config.yaml
num_hidden_layers: 9
num_key_value_heads: 2
vocab_size: 8192
norm: "layernorm"
init: "trunc"
init_std_down: 0.0104
optimizer: "adamw"
lr_head: 0.00642
decay_fraction: 0.844
decay_shape: "square"
Each number is 128 + 24 x the weight over its row's rms, rounded and kept within 0 to 255. Layers, rows and columns count from 0. Numbers have three digits each. The size before them is the row's rms in percent of the matrix's.

# layer 6 attention output (transposed), 128x128, rms 0.134, rows 106-127, columns 0-127
103:156143154100108158114133118144140120162162138088110173122118119143154152129147079161151129113148134124127134130163165135114137124101108095088137169154113111137138112120108117132107158092096092117130142115193113127119123138141136168107135132148076141117114125116118145133126106128139157171178090148099141137119089117096152131104127174067089151126107119151100161141143123092138095079122
090:167121223121140079128138121148091138119149118132127146136157150120155137103146138129110119120155142116157119144125128126095112114155135118170133173128138127107098106095109131133109127133091119130135106094067124112102115138203141144098084106127145125093102109126151122146116171148093090147131128139147123123090112127143142106188122149158124124118155147167137132096105133096120110134092
093:165136147126168127115143103110115123151152079151108159145139150167141121111122112135126113137176129084188149137146158117092140110131133155130158126103126117126124133111113109160094165123083146146105083101055139147083138138197131137119092099120121148102113128158130116144120128102105136159118118136150103139074114152130133128188132116150098128120120119164133135129104145111136095121098
088:160139185147143003130136121135133101091172173135133148144144123142112101057109141129169145121114122123114124108154100104161104121104108118160127106126118148112113105150133097131142110146162154138123147114174119112129112141086142105132104114094128130114139121146128126112161129155127108108133127126130173138130152105124144128090099136155142141142160135091124129123121153150127132170135
103:170111125135113125139101123149107169125124200116166160126114109138123125150146126120079114080096145164128151149139173156140077153106132121130144065153157125136072134130114108146124099131132114215113143156143124138119123088108135110097116114139119099127090121119150139099142131124149127137136126113105152141104116116124128153138113144171078098133136130128110117109094164116143125133171
105:112130173115116068193126128129137180183123144098136125089083095112124131175157146083114102130142132166134113146111118125091160135128163134159162109141164101119058123127146176145140115094146121139140117160068137133137127108096118084105139103127150120138130128139126104131129122117166139139127141148170112106096091152121135139112140123122113128133155124124153110117133098127134142096140
093:129118074107135255126126144120110137110126108110120134144137135123130133105153135099085131160146133086150133148121145169127159115124133162155136113107132121118122128152091125122080131113097160133121113114103127133118147134143102137111134171129144120130095132121136091106122112131084112125116144144154134155096095125128156142168130113193142141110111117177126124112112141127100136098113
090:124140244127141055148106149116137097097135138133139138108129125142138127139141100116187137112172119178104128146152127146119145132146114109137147147112123124144108123087116147117099137102134128166127083109120101087149151135122132124088147164111132100118074124083142121097143112119110158137154137147144145144119104102139139097108122131153117141134134130146153140132144094121150076133119
103:136140100127199132112145126126132140137148128133103179140158127128153118110157141122127076152071149122130123105153130084132119097111103136099161093110114143106115142157083067082086104145113133133132114118144162151131157081125154109146158123123131141120129117148139100161139123148121091115100113130174137133121124113108159149120118149136136126124143128152127123090119190103074138138183
084:123110046103131234101139143107122153137102086126109125134138118114143143144105128142062119133113135080129108139104162173117126090139166130122118123141126119098161122146097104134122127153096106106105175136177132134115121109188126139154121111155143141136139121154124123151110128126117084143119131128122137159132129153144124123115137130143132117138103138168131102117133174109091154119130
095:136131105121171177158123113156139122166107094164114109128147155138135125103152154097120104152136114132165139145108160061135112132142139156107148122115155123146081116129115133113155173152105164087138094082130154149103111120144145083096102069131152136105141123178143116153090143095125121130104122129154108082082133154129115135160146110116121123093142103106177138114132122134147123126126
092:190125110103174176137124128127112137122140113140105170143163139140143139054150140099139109136145109096150144129106131117128093123100151150181141130095132112118106118130097116133122122137099167122118099092157127135091138130169135156135095137141144128084122108157148109124146151102109087129122143145112165118084113128117135115158082110181162111093141123151109154114111178104145096129106
099:110143098153119141136148098099124077123165076116113072097127130124116135125132132110138137195160108119089090100139117113149157132102133114132118122124130098123153142179141176157134134141192156115088111138045123140117133107115133117138153135134159169133156116122140128103168134139156136118125128119141149127142101129133122090157140105094127153130102115116164162143155084136156117135113
096:098118086121154204114105153124192123168105134146131123119134133104123123186120126106131119134128149142111157131142149110152121120144134151098119111117143135131138145134104120110139128127125166123117133113249134145151153116134118143119135082137114120125140134112124129130089116097113158138141093144104087106140136139090111121048131101098115121101112125113143121162145137150141148118122
093:119087135136124108122139125149095152115137131120154122152093125147139152146098114143111163106129132096123125106127119171119157133075145128175120136121122110135125115104168126140113121122108094170112169156072130130099128154177126129161150147138108152133138119117173142111142128121098129155169135113095160174119103107102145083206154131128109148169128119117103085114089115122095118083114
099:131148180170144000126148093114083141128158127136122155125131129116123134104150133147189119128142131145129140123112086102115136129161115097119152139126108110122138159137148156120162129119135105124148105137020120117145147118117124128127145137126138091130153133129100122134144141129160141123094137125131092098140123111149119125161131128107145125145171120129128131142147112101137128152123
093:139135144132141190142114124122126101099150104118144120138137121134110122176119118143093143099189159129138147154139152142150127122149120124129146133144123134143093110117058138149102134121115159164095112089085138131091145124181098155093078112161153145101093117100148108115121108103115132135132132135137101121099092140117133094174139119160082129093107118172165159137129148141158151101110
098:137101154138107089125109159095106158126111086125142129086108146088133133164145149081154181130155149116140123134087124182113156112135149122179119124095122110138135137143110139123128126138096147151137133127118126146147148139166073129115145114165192089117126125176146098150124096094104133126131137131154122128097103144127159051141110139128145159127127120145131111125077140137120148105098
103:142134199157152055145141085137093124111160134126145146144140126125121117117162124128141095113147149157141144116151112090119106156125091128136159143112116106141089135096120132134132135121125120162153090112014133129124131120162131151110118102121119153097143125102131132130144167130161120143104153123135081122110105109115137129209132120144116105117156122134134129126137132112158121115117
099:153150080153168143132135095095073141096187122088142143144136103143131119078160150135132101128143153116141131094132106105158131121090114140161162132123078131103122136158122119144144115124121122130117099141044141142118156119143126120170120130133125148089142126168127089135142128135154104102084165149138135136121086116106145109183144127149150128136132093142132130128122163133100162103149
097:110143089131128096105120119104141123122133127120146144138115116129119120118134138134159115134094133105124135081153097104158145126099134129121114111117080138105154160182118096124120115122155126145132124145235130151148151116083127115185156127118115140133168126146124108106174108150171128099098151124125144126169132101098117125045128129120141142144131115098116123143145144145123168138172
101:142147073171154147105144100066102100085170113124116121149150130160110094080142162144176132148146140140112151096123123085177108126127104127092145115115066120114159176166127128138182148123128145116120106157131125128129138109106111158150152140151140141109121138133104099128153113117140133113087132154144136108148108131112123105111135089126152115107106081136139162178134154124123134135134
# layer 6 attention value, 128x128, rms 0.137, rows 107-127, columns 0-127
101:126098137141107146132114138152127134109126110104138109126113148140099131152133089122127073132138136131112127132107108140155115124127154141151118059132101099154143177132139102086151148106129063112133146131139082136122111142134128135124132166106061103103167094142113129125182117157134138095144139106098139149186137078119105157115138135125175181122124127118158127146121144167134093092147
094:145116131160130134136093134175130127132107129121131095133113080111135096173135153130124146140079165137113123152093113130172128104125162125123082101143141122134114126138131142129136105122171088125112141140128113153131097162138175133110127134127045130145096125102121111135141111168141141109138138079108115126179160090126123130112147122141175170137148097111143125154130143117186075087126
095:103129114153109135158119140136135163108162076128095104119108172143123181159133109150123139169147109155132091126098168154168148170100103121085125152145113091114128176143119143121107118108104086113099114142115108092127128121179095132115123107145129129139142106114164135129121135106124127188117130140179083114124082164134127170150140163112107141149100138121149115121152097147109126144112
105:089170133134154133107115125102130130153144062135157119114116124129142105088126130139133132140118126079137129117135126120131218143108125158133138128151136144126144115111099138168136137072058101144110137134130150121129142126139090128113127121143147099114161143141099103141145120140175157129083136117158107114159110147111120122136165122083141172141136138127084152173160100123109092104165
107:134170111108152120089140142146146097047132124096180122130193113146154140083126133117133109116164134111120151096156141126076123120142132146128129122164131162111162147108105123148154123138097145091144139129122117134130142130133095157155135143138087138151123156098148150093165111132128160084140147123151135127127111118077125099144147113133155102111158126166072150119132163113119139083139
098:124147141170138126098118129130137120165137120125169071156104115137181108151115113101132133112119129132113123110122120104110094104130149133131118132149084144129128126133140129147108149117179112148106146168133121123186074161119129125110134095114078124120153160126074134135162158125100151089154095146150098120143155085164050095101105135101116165117159112129125123132109131136156107138133
106:156084118160137136116112120156113180152154152115129096134141134116164136104143087113122134130152153074143136106118106134150111111107175165138110136146117073113123127149135112163153132149080098099135172141150141144116083110116096138125101093156117155095132124132135118160149112153131118080146111128128121120179162090133110188134105120145143123116123088117141161114128175128092150102151
105:098140122109107127126138169126141075155105120125169115117118129145117113125116118140111106128115129140138105116137101128135130149111131085096128190138098142128131122124131140111135088103180100147135165128117142124176088133185107164118107145083083119122102154115094097148088179111089174167149104148131081123117150129146124079140131112134107142120151087129134107173152108151123107110116
094:134135145144138131124130117109118086126100140134165120132083146169100082135120144135147136124091146166143149154160065119092106109142075094125101091123146170171111167104152126092112117106157117183135123110122115138169144127120145129120153139084104112145170142108110114130091147144109145129138119150124113114138132102143149106112133127124111197108119127121121127146081061151139112112123
100:117169140119118137117114149125125126095127128119073159148178099103125129155136138125127098124113107145106155130120107129137147163143163107129143116150094173120138145154125148119153100117200099103135138162119073126124180157126160159111130156134084114137066109100123125124174134138140135139127110093096144128116120143101151077130096109114166124100158135097097131134102153106125154090106
099:108142130164105136137126119153136147129130107122116073151105156090148126198161097133126101123129102137120125124098163119146169128133117133125127115145105133120118164141170121132093142129155072149104155155121111112170135147131140108099148124098067119100109121114092111161117118173116124106100125094122077127143149090141111088107151158107116190133125137095140129179149134148147124103117
101:159154111132131116129145124172130150116131143150096135141150108183161156129135103129142178109150122161132129125136142135136097140153134139128079172141123122111130111132123118143115132132157137103171111091144072138122137122138140117145152121157142132132105125075146168138061080086140090120129095162134116113105143130125103164123133100154108098134125110132118136096122177129138170148046
100:125170136110117121125112123116103144104097158170101154130119116093142110114114163096119135126109123109134124114129091114127122133143109067107166105126113171143104098153089129154154103110151135133150168144116137123118102154085167120134131145110142118134085178119101119181135124130148097110105119114121175120106143154163156053161120134163141135145160139132109150099098127099104166146097
095:161143132165108130141113101144133079139102131101144139113113111165101131117129140137125152120095147129104131134143131114133132112152121172141138089130160129129122153136166085121127144111083117092079106099142144126123084140092097114128118116114096148136162132123095088105072105142174139109113141138162138158107155094149139202117121153144124132171110100162158136136146155145140092163173
108:128090097063096135156144139148164126112135133109115119099154162113134112151155114136113097141168135142127139161120144149150142123107111150119093136097144099107151076109131123131106113127107127118152127101151180132098123092144126141155102137110144198123100122119203156112157144105097107114152171138099168149130114127089113164131114122136139089136122171123120143130156173145144144121124
094:140110130164146135095062098127119161158125121159125115153127110118178087127108144077123172122151147093121096108115090134135109115136139139133096086146122117143143130144119125172154149106127077109148130130136092136137097140128167108110121146099097104127126155130106130148157112160169144092153107094125178139190165112146137137099122140129141178130161131098131123118089148153144112107128
098:113156122126107138100106093130117085115110139104126109153129135181165097148149132081131085131159143124098151123124084109107080109136100145140139103135146127123144149163148132149113133136112077116128147122134142140152071139144151119132125128107075171133181149056135114119136149160135084104106150168129165145129117087139093160114125110143136151144140136148113124118114164153150134126167
099:142086108107120137157113155148168154119133115109143110111142115086150123134121134148113121126162141082108107111080146156142148123114129159121119113131129101105161110146135087127157108089122097078165143113142106130109117120127145124138090153077125113103092122164140117092168112144126158091137128068120193130163142128090122140105115157120170157117147151121142151157145185136150102140125
094:128134100104124113146115137149162143157128121117162088150135135096139105155109136145117153119163112147133080138128166145137119146128106106103094153151117127098152152141169117129086113093130104152141117105130108108180105098158109127146131157064066124138104173114125142125138126121062159133168125127144087137116160125136126126105092155142117130131156131122116119156175144141184082141127
089:128161093119101117148149145104123137145132166134134098125101130141122119160105132155129148129125137152131091158155134133134111152116100093087115155148139130084135112117121162135095088138118154145153138125110134099169114099169116103146128123139141142145096153159120137147051127082114144181123110160182072125071117165152147086140131149131095098148133135134127102125167107147139132157116
101:150118109097145120129106124136149156176163140142113120144126151088184117149144121135123179125127101131151115168120120125159157139120109071123094151121122134108123064142132125142069104124154122155138122101123140115144119096187146107130127128074128122119076164126159133149113143115077098129150124156098115104108116156150118144125112154140102102111139139097116122135162171114158120157087
# layer 6 MLP up, 512x128, rms 0.147, rows 0-3, columns 0-127
110:162180137097129106131144073122098129124139132124102141124161132148112159095075119126135107124133134119136132127094125139115094105171110114124165126147127126128128092127105085160113140083111084104135142135123154113132134146145126124102131164133100194122164152132146102142127113127181148144124105164143143138111113112107067141128132136093057118145168147153120125137160143133124147105069
089:149126148110154124117084118143124136109142100113110168152109144158144162090147149109142095106092142117120178111134110106125139133105124143158120045140117131098136125189137140139144097139136119161120149142130111138130119114087130136148131162097137088142184123152130113100181096150159111094125162120105155132161121136132146112104144120175179135127134128112104104132146155142108125128189
113:079122140116150117116119148133178145150123115125166145196115117152116125103106066116124119123148147102158135149145125136142126080109106109164143157095113131090131100122112118097088118150095155143208156093098107138128126123144115155083131174119108124112096121122119124131117142121081132116133118141146129142139129143148145145154146125149128125102119147178122112140139180058138116124133
099:170165167116103128064150160130159131130132131137128154124130102180113115146145132133129131114114130109143094116173122111130147118158148082134129153140156183102137106121081146102100072128156106138131127107121109124144129138108141113102116163140106105185112128103104122119114111130130145116128092106099141125129176174123139144133127107086145103136160073131129105164120129132122092061143
# layer 6 MLP down (transposed), 512x128, rms 0.165, rows 0-3, columns 0-127
115:120097134136122124125137096148098091164153158143096104094147149162169133133155146165108117139100148158159139158136113147122150118132172102112160098149142127122151128118182093085131143147122097093050142128105125100096096155107146099126145119119102132181143150127114115144115175149133115091154115113117112105133163128163129116122117139115170136121130158087164122146102113156115094113130
094:115129000133116169127130123135125133130130163117169115125103165131122111114138146121148125105129103126141107117165128147153163116122123148106109110131111114140103145130135139136103128112120188166036127102117136128152129132136122139092151142121131167137154123101107139145099100122169073115161152106138134137127109142131134124138113127135096131098157145159115146119148127124167119132144
108:097139117144125142133121092122149129154101123122130139137132113065082168140132146149153114115128177142113103121108150046142114097173130136142130123150131156139065111113083136150142177090137123126152146121135126138153115152139173131133139110117115126056137133148113144134105120120153129179112159092106117143108132088154126148130139136157122142174144113091116130126126122089120172107115
099:116144122128115122132109140107114132086182103113093089149088122156139158118141133142096146091112141150115164099119124153169151125148175137159124136130105138153169143105170185102114079149089126136114162140099112119175118137133134116164091111135175110137140127139131103129148140143095164149140121120108146178131099094140103130129097110115090138121105092134094108087135116163103116148110